Weights of a small transformer language model: vocabulary 8192, a variant of Muon for these matrices.
Each number is 128 + 24 x the weight over the matrix's rms, rounded and kept within 0 to 255. Layers, rows and columns count from 0.

# layer 16 attention key, 256x192, rms 0.0922, rows 21-63, columns 64-127
[[113 150 133 148 107 131  88 125 100 136 150  87 142 135 140 134 139 122 110 131 116 146 133  91 153 137 135 149 143 127 122 135 104 113 102 160 150 130 179 127 110 153 115 128 162 128 103 135 122 115  88 123 145 120 134 124 129 113 126 112 102 158 122 107]
 [120 139 155 147 115 135  93 127 149 113 138  98  97 122 134 125 122 105 130 139 110 121 139 152 109 139 159 150 140 143 149 112 136 118 129 143 131  95 138 131 140 136 140 127 113 110 132  88 138 111 135 156 167 154  90 119 138 161 134 122 108 106 108 123]
 [140 117 131 111 142 116 126 120 139 112 144 145 115 120  93 139 131 136 114 148 189 112  94 141 164 108 126 118 135 112 129 142 133 123  91 149 107 137  89 119 142 145 120  95 148 111 122 119 107 140 140 131 104 136  99 104 130  92 103  92 119 174 142 153]
 [114 131 137 151 144 123 108 138 132 137 115 112 134 173 168 112 151 118 185  93 110 101 127 111 116 130 160  97 140  98 101 130 111 170 131 103 123 115  89 117 114 102 150 109 139 106 115 126 139  97 140 147  96 116 160 145 130  96 150 119 124  92 131 154]
 [145 130 138 140 146 145 139 122 118 126 133 111 139 132 147 132 121  99 122 127 113 135 114 156 123 134 114 122  81 117 153 110  77 127  97 123 138 135 106  91 151 100 116 109 144 149 118 145 113 118  91 102 126 169 127 137  98 130 131 128 151 138 102 157]
 [135 123  96 125 119 119 148 170 139 124 122 140 124  87 119 115 161 117 134 136 145 130  98 136 155 173 136 149 130 102  86 141 126  83 117 141 145  91 141  88 128 122 127 118 136 107 118 110 140 162 110 136  93 122  93 154 147 122 120 104 142 158  92 148]
 [178  88 141 147  98 117 152 136 163 124 102 117 135 114 126 135 141 157 145 157 142 184 129 103  97 124  96 123 121 168 165 108 108 160 161 164 125 129 129  94 131 174 116 129 108 119  97 133 147  98 127 107 110 141 155  93 125 130 133 126 127 129 129 136]
 [115 129 151 129 114 126 146 120 162 143 144 138 177 125 120  98 175 129 114 120 128 111 123 136 126 156 128 140 117 152 134 148 141 161 103 159 109 103 138 127 134 127 137 129 135  90 150 125 136 156 102 115 120 132  96 136 133 124 122 125 171 118 170 114]
 [104 160 116 117 155 132 133 157 181 104 188  89 192  89 121 109 147 150 165 159 149 121 181 114  99 132 120 160 117 123 139 163 138 115 137 108  82 135  92 147  96  91 149  95 134 134 148 102 135 135 139 141 147 128 101 157 115 101  90 124 129 144 141 109]
 [ 95 111 114 126 119 118 138 124 132 105 107 118 120 135 157 125 148 162 144 141 107 163 104  90 143 127 111 125 145 145  97 124 133 124 115 104 140 156 103 137  90 121 120 166 126  95 142 119 128 146 106 156 104 140 105 125 120 136 125 140 100 120  86 161]
 [ 78  92 161 138 100 122 114 161 112 121 151 147 104 131 141 149  89 123 155 147 132 147 138 146 104 122 134 188 145 102 104 131 144 139 140 139  98 141  89 154 125 124 134 124 134 106 155 138 149  70 146 171 123 150 113 125 139 123 125 107 106  94 138  97]
 [114 109 115  99 134 126 101 127 156 110 114 139 127 118 108 124 131 139 187 140 110 117 144 125 144 147 126 141 126 126 135 104 163 135 143 110 136 172 144 121 144 133 154 139 138 123 108 120 122 118 148 154 102 129  96  79 168 133 126 139 112 141 118 127]
 [161 119 129 184 122 144 155 151 134 157  89 162 137 114 164 148 157 163 110 124 147 107 147 145 105 156 125 155 130 145 109 111 125 111 116 115 125  86 157 105 110 127 112 119 136 136 144 114 150 109 102 141 126 101 120  99 148 117 129  87 127 120  95 120]
 [119 116 134 105  93  85 141 128 138 137 135 126 153 109 161 108 131 115 118 138 160 116 115 106 110  55 101 128  93 169  87 126  84 131 111 156 132 102  95 133 117 156 140 117 158 159 127 110  99 114 124 117 139 145 147  99 122 125 103 110  94 113 134 138]
 [130 123 117 140 128 123 125 110 108 147 146 110 153 109 152 143 168  93 136 100 120 149 128 137 113  94 112  81 121 127 100 122 108  91 151 108 146 152 121 148 122  79 146 156 105 125 125 114 109 111 115 106  81 135 116 119 134 113 121 148 105 126 149 151]
 [134 145 100 136 120 120 112 144 120 143 160 118 139 154 110 137 122 131 123  97 126 154 117 144 165 118 126 135 130 162 144 119 119 129 121 114 151  88 116 108 127 128 134 128 121  90 116 139 131 143 149 134 146 127 131 127  86 191 137 161 137 150 165 152]
 [137  96 143 155 106 144 147  76 136 131 128 105 144 103 127 113 125 115 131 160 145 114 112 120 115  98 153 116 175 124 107 141 115 135 115 123 102 134 132 117 127 117 100 123 103 118 124 118 157 124 116 102 117 132 153 150 141 129 129 137 153 156 149 128]
 [100 122 124 169 136  99 133 118 147 144 111 135 126 117 114 136 131 146 127 112 123 155 129 125  93 156 144 119 122 104 118 106 123 114 126 135 129  95 167  87 144 155  90  96 146 113 119 133 141 114 145 129 106 159 117  86 140 134 121 122 112  93 148 120]
 [125 123 136 143 148 131 109 128 172 132 163 119 120 116 118 110 145 128 146 113  89 118 154 164 149  96 141 150 159 182 130 130 140 141 138 155 127 153 106  91 138 178 124 128 162 135 136 134 122 133 101 109 103 141 108  97 104 109 121 161 109 139  97 139]
 [140 107 119 161 111 147 137 124 139 100 139 132 150  74 125 165 101 148 165 159 118  89 160 141 136 146 108 137 139 169 116 142 129 148 100 131 121 137  86 126  96 106 121 128 127 119 164 127 116 183 152 126 135 115  98 152 101 132 169 148 117 165  72  94]
 [154 126 133 122 166 126 109 100 115 106 135  99 145 120 103 113 102 139 174 162  92 119 140 125  99 108 147 119 100 152 145 134  73 126 124 145 130 152 156 103 101 143 134 159 152 123 137 141 102 131 162 152 138 113 118 153 144 132 162 150 135 116 124 165]
 [145 131 118 140 127 167 124 144 133 159 100 170 112 110 123 160  90 120 137 146 138 153 105 157 185  98 117 131 122 126 143 119 134 129 145 137 101 164  83 133 122 128 141 143 136 141 161 143 152 102 125 134 116 101 119 120 129 108 161 153 122 113 152 114]
 [130 125 117  86 112 138 119  72 125 113 140 125 126 119 116 137 100 137 102 112 124 121 150 125 139 101 128 105 124 137 167 126  94 154 135 125 102 143  83  96 112 106 111 168 135 142  78 117 132 157 113 133  80 149 108 135 125 111 103 127 131 116 149 161]
 [ 87 132 164 166  96 109 116 104 175 133  97 164 136 120 126 151  95 138 102 179  98 126 131 130 183 115 134  96 128  87 138 147 154 129 142 117 165 114 109 134 111 113 138 158 150 126 128 159 163 107 144 136 157 129 118 143 112 119 137 150 133 135 119 128]
 [151 108 141 156 118  94 105 141 133 171 153 106  94 113 125  93  98 131 155 160  83 130 134 156 138 137 137 153 125  92 115 114 124 122 107 131  91 120 160 107 109 161 138  86 121 119 123 119 122  73 118 133 121 129 104 132  98 149 146 130 127  97 124 183]
 [142 141 171 128 107 138 129 142 152 116 146 150  82 138 129  95 111 123 135 102  80 157 123 148 111 114 120 140 113 143 143 107 121 132 124  97 131 123 132 136 159 180 126 156 111 122 144 117 153 103  88 114 149  96 144 135 151 141 103 102  92 127 145 106]
 [118 127 147 118 130 105  86 119 133 137 133  97 102 114 116 117 137 105  98  98 122 124 131 130 132 119 129 134 153 164 149 150 141 148 138  89 114 127 181 137 151  97 142 126  84 133 132 131 139 141 121 104 137 157 143 126 167 161 147 133 157 124 110 158]
 [141 130 122 143 113 141 151  78 148 133  64 120 130 138 130 117 125  90 142 116 152  63 116 138 135 120  98 135 121 106 130  98 103 132 117 104 140 110 118 138 121  77 122 136 125 127 114 119 136 104 133 146  92 149 122 117 137  93 126 170  71 179 113 144]
 [133 130  99 128 129 135 145 140 122 151 177 127 125 145 148 126 127 182 136 136 139 119 153 120 143 145 133  92 148 118 121 101 168 129 143 147 105 114 141 108 110 138 113  94 146 141 111 104 116  85 134 156 106 138 146 145 177 132 108 143 137 118 129 137]
 [130 135 163 116 128 171 143 124 101 132 106 141 137  97 101 112 139 114 141  97 136 101  95 150 109 115 132 115 139  88 121 124 141 125 162 127 104 129 127  99 118 160 152 144 111 129 155 149 136 122 129 102 119 110  87 148  86 126 117 153 115 106 117 149]
 [127 130  80 146 159 129 138 138 122  98 101 122 119  62 165 131 129 104 105 132  80 116 127 121 107 143 126 127 160 120 107 129 121 119 141 116 126 139 127 127 165 146 139 120 159  99 165 146 105 154 153 152 141 138 145 132 146 138 119 155 167 100 128  94]
 [129 141 147 137 119 125 154 128  99 146  93 160 126 136 110 117 119 179 110 180 116 137 136 118 139 136 110 102 149 147 146 140 155 103 118  74 133 104 157 103 146 128 102 142 135 163 128 146 105 110 128 149 147 116 112 129 128 111 129 127 105 130 137 141]
 [139 151 133  92 100 158 137  98 115 152 139 162 135 121 115 137 142 149 161 149  92 124 139 124 146  84 113 168 152 122 103 178 144 129 169 156 151 123 180  94  97 129 134 112 114 145 125 118 133 146 102 141 151 127 136 111 129 147 106 118 148 131 130 122]
 [149 104  75 141 122  87 120 113 173 120 116 133 113 145 109 123 115 105 113 109 107 129 132  96 124 129 145 131 154 143 137 114 135 162 145 116 142 135 125 141 135 154 144 103 129 140 124 131 149  97 128 126 116  87  90 110 135 137 123 146 130 138 120 144]
 [152 157 128 152 179 144 140 110 176  99 135 169 156 104 152 147 143 152 114 109 162 148 132 123 103 135 124 167 101  96 111 129 103 110 111 101 164 112 114 135 154 126 123 129 113 146 137 166 149 137 106 130 141 131  73 143 131 110 106 111 129 146 148 125]
 [131 141 153 130 128 120 167  80  97 154 124 141 147 135 138 130 148 135  86 144 112 141 118 155 153 135 126  88  93 144 119 103 137 141 124 109 128 140 146 129 136  94 128 177 133 130 132 122 153 129 181  79 110 186 109 144  95 141 104 140 130 151 121 159]
 [137  90 100 126 153 124 104 140 103 141 134 102 123  77 132 115 110 160 156  83 109 103 132 120 133 119 139 128 145 143 144 128 123 136 107 132 130 160 140 114 130 146  94 149 135 171 136 129 147 129 130 109 112 150 126 129 146 121 109 130 134 137 138 174]
 [131 105 143 116 116 122 150 143 121  76 109 144 153 153 113 126 132 148 128 112 138 152 162 119 132 138 164 158 158 104 122 123 154 134 147 132 173 113 136 136 118 126 150 139 158 115  99 123 114 165 139 121 144 124 113 120 154 120 122 136 132 139 111 121]
 [145 114 148 109 135  93 128  99 172 126 166  96 110 129 141 121 133 117 168 159 130 146 128 113 117  80 129 113 119 167 122 129 103  99 131 151 118 110 108  87 151 160 141 139 142 102 126  97 136 123 141 124 127 109 126 126 152 123 139 107  97 131 148 106]
 [131 143 134 106 142 130 116  91 164 139 159  87 107 157 158 134 159 171 133 137 153 112 144 132 107  89 120 141 156 120 139 113 127 199 136  98 112 139 103 111 142 103 159 127 104 133 111 156 136 148 121 119 119 137 134 105 133 158 137 126 116  95 133 152]
 [125 119 156 147 103 129 125 144 137 147 115  98 116 142 128 156 124 136 125 101  87 159  91 123 116 135  92 124 178 140 108 146 110 129 180 148 112  97 107 125 117 117 136 133 129 123 140 122 152 133 102 133 121 114 150 137 137 135 143 165 133 104 140 127]
 [142 131 128 152 121 143 115 134 102  86 184 119 119 139 127 125  99 120 147 129 137 134 147  70 112 148 158 138 137 149 123 117 157 122 134 128 132 111 141 107 147 107 138 105 129 129 144 131 113 120 113 120 144 131 112 132 139  82 143 118 124 145 144 123]
 [139 116 179 120 119 164 114 134 133 124  88 163  96 124 110 115 129 107 137 138 115 135 142 141 135 141 117 127 105  99  73  95 118 142  98 142 136 119 122 110 124 110 118 128 147 119 133 143 132 111 151 105 108 167 163 142 106 190 155 121 120 117 125 128]]
# layer 16 attention query, 256x192, rms 0.091, rows 22-63, columns 64-127
[[152 138 129 186  99 123 181 115 137 154 142 114 110 100 139 159 116 131 138 125 129 103 175 113 113 104 128 140 132 123 136 112 143 134 140 104 129 125 124 159  98 143  86  91 110  92 121 107 125 130 163 117 128 106 115 149 116 124 152 122 136 144 135 155]
 [120 119 129 127 147 130 122 149 162 136 127 127 175 103 129  95 141 104 130 154 103 111  84  74 111 156  84 125 114  90 155 143 134  73 137 151 133 101 110 138 104 162 148 107  89 105 146 120 108 118 111  98 142 125 146 124  85 154 117  78  78 124  99  99]
 [117 156  85 157 114 118 161 114 127 129 128 108 111 111  93 137 123 124 118 156 143 119 147 147 147 114 134 116 136 133 131 166  91 148 160  85 157 117 138 154 117  81 163 128 121 100 135 176 145 153 120 139 140 156 153 148 122 110 138 125 118 117  88 120]
 [130 136 132 133 138 130 135 108  83 132 107 125 105 126 136 146 141 147 122 114 169 145 127 159 155 116  93 109 160 146 109 113  95 113 123 123 122 141 121 131 124  77 137 116 102 125 122 121 142 135 151 164 157 133 104 110 160 104 142 146 173 110 120 137]
 [107 125 131 101 116  94 140 135 146 148 119 126 151 171 123 135 137 159 102 120  96  89 145 113  99 121  90 137 146 157  96 127 141  90  94 165 135 142 138 117 186  97 119  68 128 141  88 139 142 129 102  98 128 106 122 131 129 141 131 114  87 150 192 101]
 [156 123 139 106 103 139 122 122 101 125 119 128 143 153 153 158 130 168 117 188 134 118 134 153 141 143 111 123 102 114 104 143 141 119 150 136 120 106 107  95 135  85 155 110 137  96 120 140 109 100 141 145  91 163 160 121 135 121 129 125  81 117 157 138]
 [114 118 130 155 115 137 158  82 148  98 128 114 111 165 154 101 123 105 115 134  81 162 117 151 165 137 102  77 109  89  99 120  98 128 117 139 139 108 103 133 118 147 138 110 124 120 143  78 157 174 138 111 147 145 156 101 140 135 130 129  88 135 158 121]
 [105 133 113 152 139 120 142 100 164  79 144 120 100 145 115 115 126 152  99 122 116  86 102 134 118 115  98  69 107 109 124 106 166 152 142 107 131 159 140 107 139 167 113 122  73 149 123 105  75 163 127 132 127  91 144 119  98 153 138 136 138 142 132 137]
 [161 150 167 117 138 114 122 111 133 159 153 150 104 104 132 105 166 123 135 143 152 156 139 121 138 121 120 137 162 174 109 128 114 113 114 149 113 132  74 137 148 132 166 129  99 159 157 116 131 110  83 111 100 120 164 120 147 136 155  81 145 152 117 124]
 [138  99 136 114 102 140 123 116  96  95 126 119 153 134 161 145 106 122  90  90 168 124 148  88 114 119 152 144 131 124 120 137 108 174 124 120 144 140  97 142  94 133 128 120 137  91  97 111 110 124 101 138 150  97 145 105 141  93 129 135 118 105 106 133]
 [ 95 144 137  87 132 151 136  97 120 129 114 122 158  99 146 134 124 144 129 139  93 144 109 137 128 159 151 162  66 158 121 108 180 111 155 105 146  79 153 143 102 119 142 133 120 111 140 120 139 121 130 161 108 127 110 135 114 101 101  97  86 159 131 107]
 [127 115 125  84 144 136 127 120 161 140 119  70 164 128  92 124 112 129 159 144 152 123 178 157 121 148 180 103 143 139 147 134 142 130  88 113 120 126 119  84 165 121 108 147 126 130 105 120 136 114 129 146 105 155 147 110 120  82 121  99 135 170  97 134]
 [107  92 111 126 143 130 138 114 162  81  93 144 145 163 142 128 145 113 127 133 124 109 104 144  74 157 145 129 138 133 126 135 112 169 145 100 118  87 118 157 125 122 124  90 176 117 144 124 127  84 137 132 176 139 165 129 113 157 148 124 203 126 141 115]
 [114 119 130 132 158 141 127 138 136 130 128 163 111 141  88 127 133 166 137 123 176 129 128 128 142 143 125 109  86 149 129 150 111  71 113 145 128 157  98 120  90 148 146 125 118 109 121 128 137 144 139 156  95 114 131  91 163 179 144 161 134 168 116 143]
 [155 143 143 130 133 155 172 119 138 126 133 154 111  76 152 131 140  87 122 105 193 138 147 166 129 138  93 120 158 105 159 163 112 107 162 121 110 140 156 139 131 164 112 119 129 169 132 136 104 113 127 158 156 113  97 128 129 110 140 125 122 128 145 131]
 [137 135  95 121 167 140 100 158 154 135  99 143 127 135 120 111 104 108 123 175 123 118 124 123 115 110 168 117 150 139 139 126 177 135 143 145 124 132 118 135 135 128 134  78 144 118 106 112 128 132 121 105 121 107 139 142 139 141 118  81 126 161 164 140]
 [167 150 119 110 137 123 109 140 149 184 100 123 124 187 128 136 166 103 169 160 129  87 143 114 117 123 150 126 118  82 128 142 132 116 120 109 146  90 102 119 147  97 115 169 137 124  89 132 148 126  90 164 104 144 114 113 113 106 107 139 117 138 126 170]
 [108 138 152 125 127 137 106 126  97 103 147 137 148 154 136 130 152 110 106 155 124 116 170 125 160  91 160 123  91 119 120 138 149 111 118 118 134 156 183 139 138 116 113 117 125 134 166 170 106 104 101  92 116 164 163 109 103 118 126 139 130 113 106 113]
 [ 99 143 143 119 127 140 158 127 163 144 112 161 170 102 130 126 126 123 107 131 121 138 117  96 167 113 151 118 151 151 152 130 119 128 132 124 117 153 161 156 111 169 169 136 115 117 140 155  99 148 148  63 154  98 162 143 168 151 174 133  94 149 119 175]
 [104 122 151 115 121 150 131 131 131 104 114 149 102 124 112 147 133 172 146 148 103 106  88 114 116 115 113 106 137 167 116 142 131 117 137 140  93 134 166 137 111 177 165 129 117 141 106 111  94  97 147 114 152 118 145 128 108 141 111 104 112 157 115  91]
 [ 94  86 118  86 116 171 154 173 118 133 123 128 123 154 171 139 155 179 116 137  98 159 115 122 158  78 199  88 121 133 158 127 107 121 119 130 138 120 139 156 120 143 146 120  96 136 125 161 124  96 107 151 161 142 112 125 155 126 124 149 111 166 128 134]
 [128 114 133 134 108  91 151 106 123 108 103 145 123 137 141 134 131  97 117  80 151 130 138 117 121 116 102 110  98 128 176 123 104 146 114 127  83 125 148 131 150 119 172 160 134 157 145 137 133 107 130 130 177 153 126 138 108 119  89 147  92 142 110 131]
 [134 112 158 129 134 140 134 110 139 137 140 147 148 139  98 101 109 146 128 153 149 148 124 127 155 126 128 121  96 129 150 136 152 169 114 111 132 152 100 128 139  63 157 137 181  89 114 116 125 117 102 140 149  95  93 103 116 173 124 127 145 133 115 127]
 [145 129 114 122  82 148 175 106 107 116 152 160 142 105 150  99 136 135 117 138 106 111 130 111 130 105 153 164 177  91 157 121 105 119 129 122 102 178 129 149 154 150 141 119 104 135 146  97 123 132 121 139 107 114 106 100 111  90 122 149 160 145 157 146]
 [116 128  92  83  98 135 173 158 151 110 134 146 123 143 111  91 140 145 145  82 107 130 141 131 125 121 162 167 155 145 107  93 149 116 104 133 154  98 106 143 118  91 140  98 111 109 103 126 127 100 126 115 122 123 107 156  98 145 127 119  86 135 112 111]
 [140 146 123 130 148 141 123 155 141  89 124 137 129 108 110 155 102 117 141 114 107 131 101  99 136 120 138 120 121 125 147 145 114 118 130 150 138 135 118 165 141  86 109 120 123 167 155 132 138  91 119 136 106 129 117 110 155  80 121 149 140  78 121 128]
 [131 116 119 129 119 113 109 162  96 131 138 182  91  91 127 129  96 135 130 130 142 132 123 140 156 112 131 159 125 122 155 130 108 174  58  77 157 177  87 111 132 116 116 122 132 106 104 126 131  97 152 101 125 114 108 109 130 100 144 147 134  96 135 143]
 [104 100  96 114 118 136 117 134 149 118 185 117  92 120 119 131 134  92  99 109 128 115 139 163 121 132 133 116 143 143 114 121 142  86 136 112 144 105 158 136 151 128 103 120 149 134 114 108 118 112 131 113 148  98 168 132 143 103 125 109 124 156 181 153]
 [115 150 133 155 150 136 133 111 116 128 155 112 139 137 144 155 180 159 143 109 114 130 120 126 109 104 154 137 103 160 151 162 136 152 111 129 111 103 121  92 122 133 125 170 138 117 134 131 102  93 107 127 133 125 108 151 118 119 124 164 147 116 138 132]
 [141 126 146 143 115  72 106 127 132 129 115 171 154 162 103 109 129 125  96 135 146 107 143 117 138 124 131 116 147 144 123 133 120  88 154 109 128 161 126 160 126 129 115 157 124 130 157  96  89 109 126 152 123 110 135 127 129 116 133 111  90 133 120 104]
 [109 123 146 129 144 131 119 125 100 127  92 106 136 131  99 154 113 110 129 124 148 144 138 123 106 148 131 129 131 143 163 113 146 145  61 124 138 106 135 124 136 103 117 122 124 163 122 114 166 117 124 181 119 156 125 112  89 124 121 159 162 130  96 167]
 [116 134 103 102 133 138 121 149 144 134 135 133 122 107 156 137 158 102 132 155 135 127 144 109 106 102 126 167 158 113  96 128 142 123  83 137 124 121 187 147 124 133 135 142 138 174 126  84 154 159 139 145 133 133 113 130 117 114 167 148 117  91 124 133]
 [112 129 144 126 131 103  87 111 150 150 146 145 129 143 108 125 115  94 101  97 121 126  96  89 141 112 107 125 114 180 151 138 156 180 130 139 122  69 117 127 116 129 142 168 152 120 135 146 151 143 136 129 114 169 148 138 157 106 141 134 126 128 132 100]
 [136 140 141 101 107 138 102 147 138 162 122 178 151 149 122 145 134 120 137 122 165 106  88 120 134 131 106  83 102 114 106 136 156  62 134 178 135 104 135 164  90 114 171 147 101 125 181 134 116 135 143 138 183 136 120 125 155 153 162 116 102 139 169 137]
 [125 147 132 170 131 125 145 119 101 167 120 166 135  79 154 158 137 182 120  87 136 165 137 104 123 111 148 125 139  87 131 131 121 122 140 123 132 142  87  96 131 123 104 141 128 129 120  88 127 127  53 124 125 184  99 111 144 120 134 151 139  99 155 183]
 [128 100 114  46 122 102 133 102 108 161 155 173 105 154 147 138 122 134 144 111 113 129 128 132 102 134 131 135 147 137 133 108 131 102 124 175 119 123 113  99 122 128 162 151 115 161 112 156 136 136 141 131 121  98 130 128 142 146  99 119 158  64 117 150]
 [146 118 142 121 123 138 112 108 107 112  98  92  94 107 143 113  95 171 107 101 119 124 157  65 130 117  98 173 127 136 118 130 140 164 157 121 182 158 118 159 106 123 122 139 119 147 122 106 162 122 160 132 109 117 107 169 114 141 133 133 113 154 108 130]
 [150 142 117  89 188 116 147 126 123 130 140 112 116 173  96 125 132 156 136 110  98 136 121 133  85 131 114 141 124  78 147 139 144  85 130  89 117 140 143 136  97 152  98  81  90 152 156 130 121 135 132 140 150 144 154 125 146  75 147 115 121 155 128 113]
 [ 84 106 132 128 150  84 106 101 106 146 170 130 127 148 154 115 145 132 146 154 121 104 172 129 105 117 113 155  98 145 131 108 144 167  82 150 161 142 155 124 137 134 119 117 143  81  93 166 142 161 138 133 152 143 114  87 134 124 138 151 155 129 113 124]
 [151 137 136 156 117 146 137  90 129 121 132  92 153 141 135 145 114 128 154 149 145  83 123 165 146  98 178 162 119 184 150 111 127 132  93 122 127 133 108 182 104 115 149 149 150  87 128 174 133 135  78 107 102 118  93 130 159  71  93 147 106 174  89 128]
 [127 126 125 139 145 150 118 130 138  93 141 126 138 137 107 107 130 134 156 139 180 101 112 124 120 151 122 123 126 140 107 117 100 161 126  85 154 111 129 139 172 150 140  84 127 129 119 162 121 151 141 151 143  94 105 129 115 110 129 150  92  82 109 136]
 [130 121 142 101 164 139 133 124  62 179 102 117 133 143 126 105 122 125 131 154 128 144 135 137 126 100 152 128 136 128 112 123 129 124 122 107 166 121 108 150 127  97 127 117 128  85 133 108  87 146 118 130 101 124 106 176 115 113 122 151 131 147 109 136]]
# layer 16 attention value, 256x192, rms 0.159, rows 0-9, columns 64-127
[[148  79 101 119 117 129 146 145 119 120 149 150 136  86 185 139 123  98 137 170 149 136 102 132 181 140 130 109 131 126 130 140 116 183 133  96  98  89 137 151 138 118 172 121 131 105 131  99 148 125 126 142 130 109 101 146 120 118  94 150 139 142 105 165]
 [129 135 100  86 133 108 137 123 111 148 128 127 132  60 103 137 155 123 116 106 130 162 102 106 109 105 115 144  89 134 133  90 198 142 136 118 147 169 117 134 146  93 144 177 127 128 152 101 170 160 136 120 113 118 124 144 134 138 177 121 109 141 205 119]
 [115  66 174 127 176 104 110 114 109 113 126 155 111 160 109 153  67 100 110 135 139  65 123 146 116  78 141 129 133  99 128 151 144 134 115 144 140 132 120 116 132 149  69 184 141 157 136 101  80  99 110 153  88  75 181  85  91 137  70 140 120 129 128 107]
 [150 118 116 158 132 104  80 152 185 101 128 165 103 216 164 106 129 110 102 110 133 166 144  97 111  97 167 148  96 101 110 148 125 127 148 154 107 142 117 172  99 150 139 131 139 119 142  86 128 150 147  76 191 191 125  94 126 135  63 148 122 119 107 130]
 [122  95 114 141 178 123 137 188 132 149 159 159  82 132 188 114 130 117 143 119 119 103  99 168 132 149 110 167 129 148 120  55 105 167 167 142 154 120  87  96  83 117  76 134 126 106 202 134  99 115 103 105 141 149 130 148 172 129 136 117 105 169 113  90]
 [143 122 108  91 138 162 133 162 114 138 117  87 159 143 131 147 140 137 170 125  83 128 148 107  88 148 128 114  76 122 125  88  91 167 128 118  59 128 163 112 129 101 167 126 162 145 148 152 117 127 136 132 178 105 119 137 151 114 147 112 165 213 103 141]
 [114 125  95 121 129  74 139 136 143  86 114 104 161 158 151 174  83 143 119 145 148 161 143 186 179 130 142  98 165  60 171 122 148 141 133 154 101 165 138 146 110 128 163 142 137 173 111 149  94  91 103 117  55 142 129 101 161 125  80 111 141 167 109 138]
 [111 163 121 123 149 171 188 158 141 113 107 112 126 144 106 123 154 117 132 109 121 108 123 142 187 106  62 140 153 123 147 171 146 130  81 113 141 139 174 168 137 135 106 140 148 136  99 101 124 123 120 109 125 138 146 116 135 105 142 108 114 120 115 102]
 [118 112 127 156 140 131 142 123  90  87  78  83 101 101 116 137 111 126 173 137 131 135 127 116 175 118 118  84 137 159 143 121 148 162 138 141 137  63 114 157 155 124 155 136 113 126 155  92 131  83 113 134 114 126 145 151 118 122 109 142 129 113  95 112]
 [ 58 133 170 130 129 109 166 102 140  91 105 175 118 145 118 127 199  93 165 149 104 112 110 158 113 113 109  73 145 107  57  90 117 105 127 113 143 138 153 137 206 169 128 173 118 118 124 129 165 120 132 132 153 140 164 157 131 101 150 150 105 145 159 103]]
# layer 16 attention output (transposed), 256x192, rms 0.121, rows 0-9, columns 64-127
[[146 130 151 148 187 110 103 141 125 133 137  95 146  80 126 149  96 112 137 132 146 132 178 127 115  92 158 139 107 124 134 150 117 104 138 121 101 175  89 197  69  88 160 160 104 111 118 177 110 139 137 156 176 114 137 143 153 146 167 161 161 150 135 112]
 [ 92 141 109 157 114 142  98  77 114 121 138 177 120 116 134  81  82 176 107 135 192 118 118 139 147 134 141 143 102 125 129 111 114 125 109 125 116 135 162 139  64 138 132 134 117 125 104 105 118  87 112  83 128 154  74 180 143  85 153 136  98 136  90 124]
 [164  98 132 106 144 157  86 126 111 157 111 152 114  99  83 167 125 114 134 124 101 157 152  51 110 121 180 129 103 137 166 143 156  84 150 137 151 153 170 134 100 113  74 113 108 111 160 153 134  88 139 148  76 140 168  95 137  94 126 112  83 101  98 141]
 [107 109 136  95  90 119 127 163 153 142 123 178 121 172 113 108  55  55 173 126 128 141  75 145 158 104 109 137 103 122  97 120 117 174 143 138 146 129 151 179 102  71 141  93 157 105  99 166 118 127 164  98 121 120 119 129 123 139 130 122  95 145  97 111]
 [121  83 129 112 168 145 138 152 121 115 126 126 202 147 118 116 176 118 150  83 160 139  92 114  70 172 177 130 119 177  76 150 100 131 135 126 153 145 125  78 113 136 151 150 113 108 143 156  96  79 146 114 105 112 114 125 189 112 108 109 106 132 136 114]
 [158 133 132 141 166  78 125 103 152 167 144 157 120 153  80 105  90 123 110  79 163 132 137 150 114 100 141 138 141 136  97 166 126  93 159 134 135 146 124 171 142 109 108 133 139 138 100 121 136 137 161 163 133 126 168 153 114 103 125 126 120 133  97 131]
 [139 139 147 165  93 180 167 149 161 128 129  95 123 146 101 143  77 172 115 150  94  95 131 133 118  96 103 192 108 144 101 131 136 145  98 132  76 122 102  92 126 155 106 132  90 119 161 110 130  98 149 114 134 129 117 167 151 147 120  99 117 158 159 105]
 [ 99 182 114 169 118 167 144 143 128 134 100 131 155 149  96 101 188 144 150 174 113 120 159 176  74 109 198 149 153 160  84 155 172 157 120 134 188 136 157  94 112 110 118 155 165 120 145 126 109 119 167  86 103 127 128  57 117 102 137 137 139 136 111 128]
 [117 122 112 125 127 129 148 172 109  52 135 146 151 124 144 144 182  91 160 143 143 133 108 135 128 119 128 176 147  70 141 106 121 108 144 113 113 127 177 143 105  63 153  97 112 102 163 158  85 115  45 122 147 102 189 166 146  88  93 142 117  85 133 166]
 [148 150  89 164 146 156 131 133 154 127  98 155 152 147 130  82 183 101 164 156 104 217 144 122 112 129 150 110 171 141 108 131 121 144 108  94  95  75 152 117  91 114  79 105 135  82 148  95 141 119 118  87  73 157 151 142 138 154 116 105 154 166 164 122]]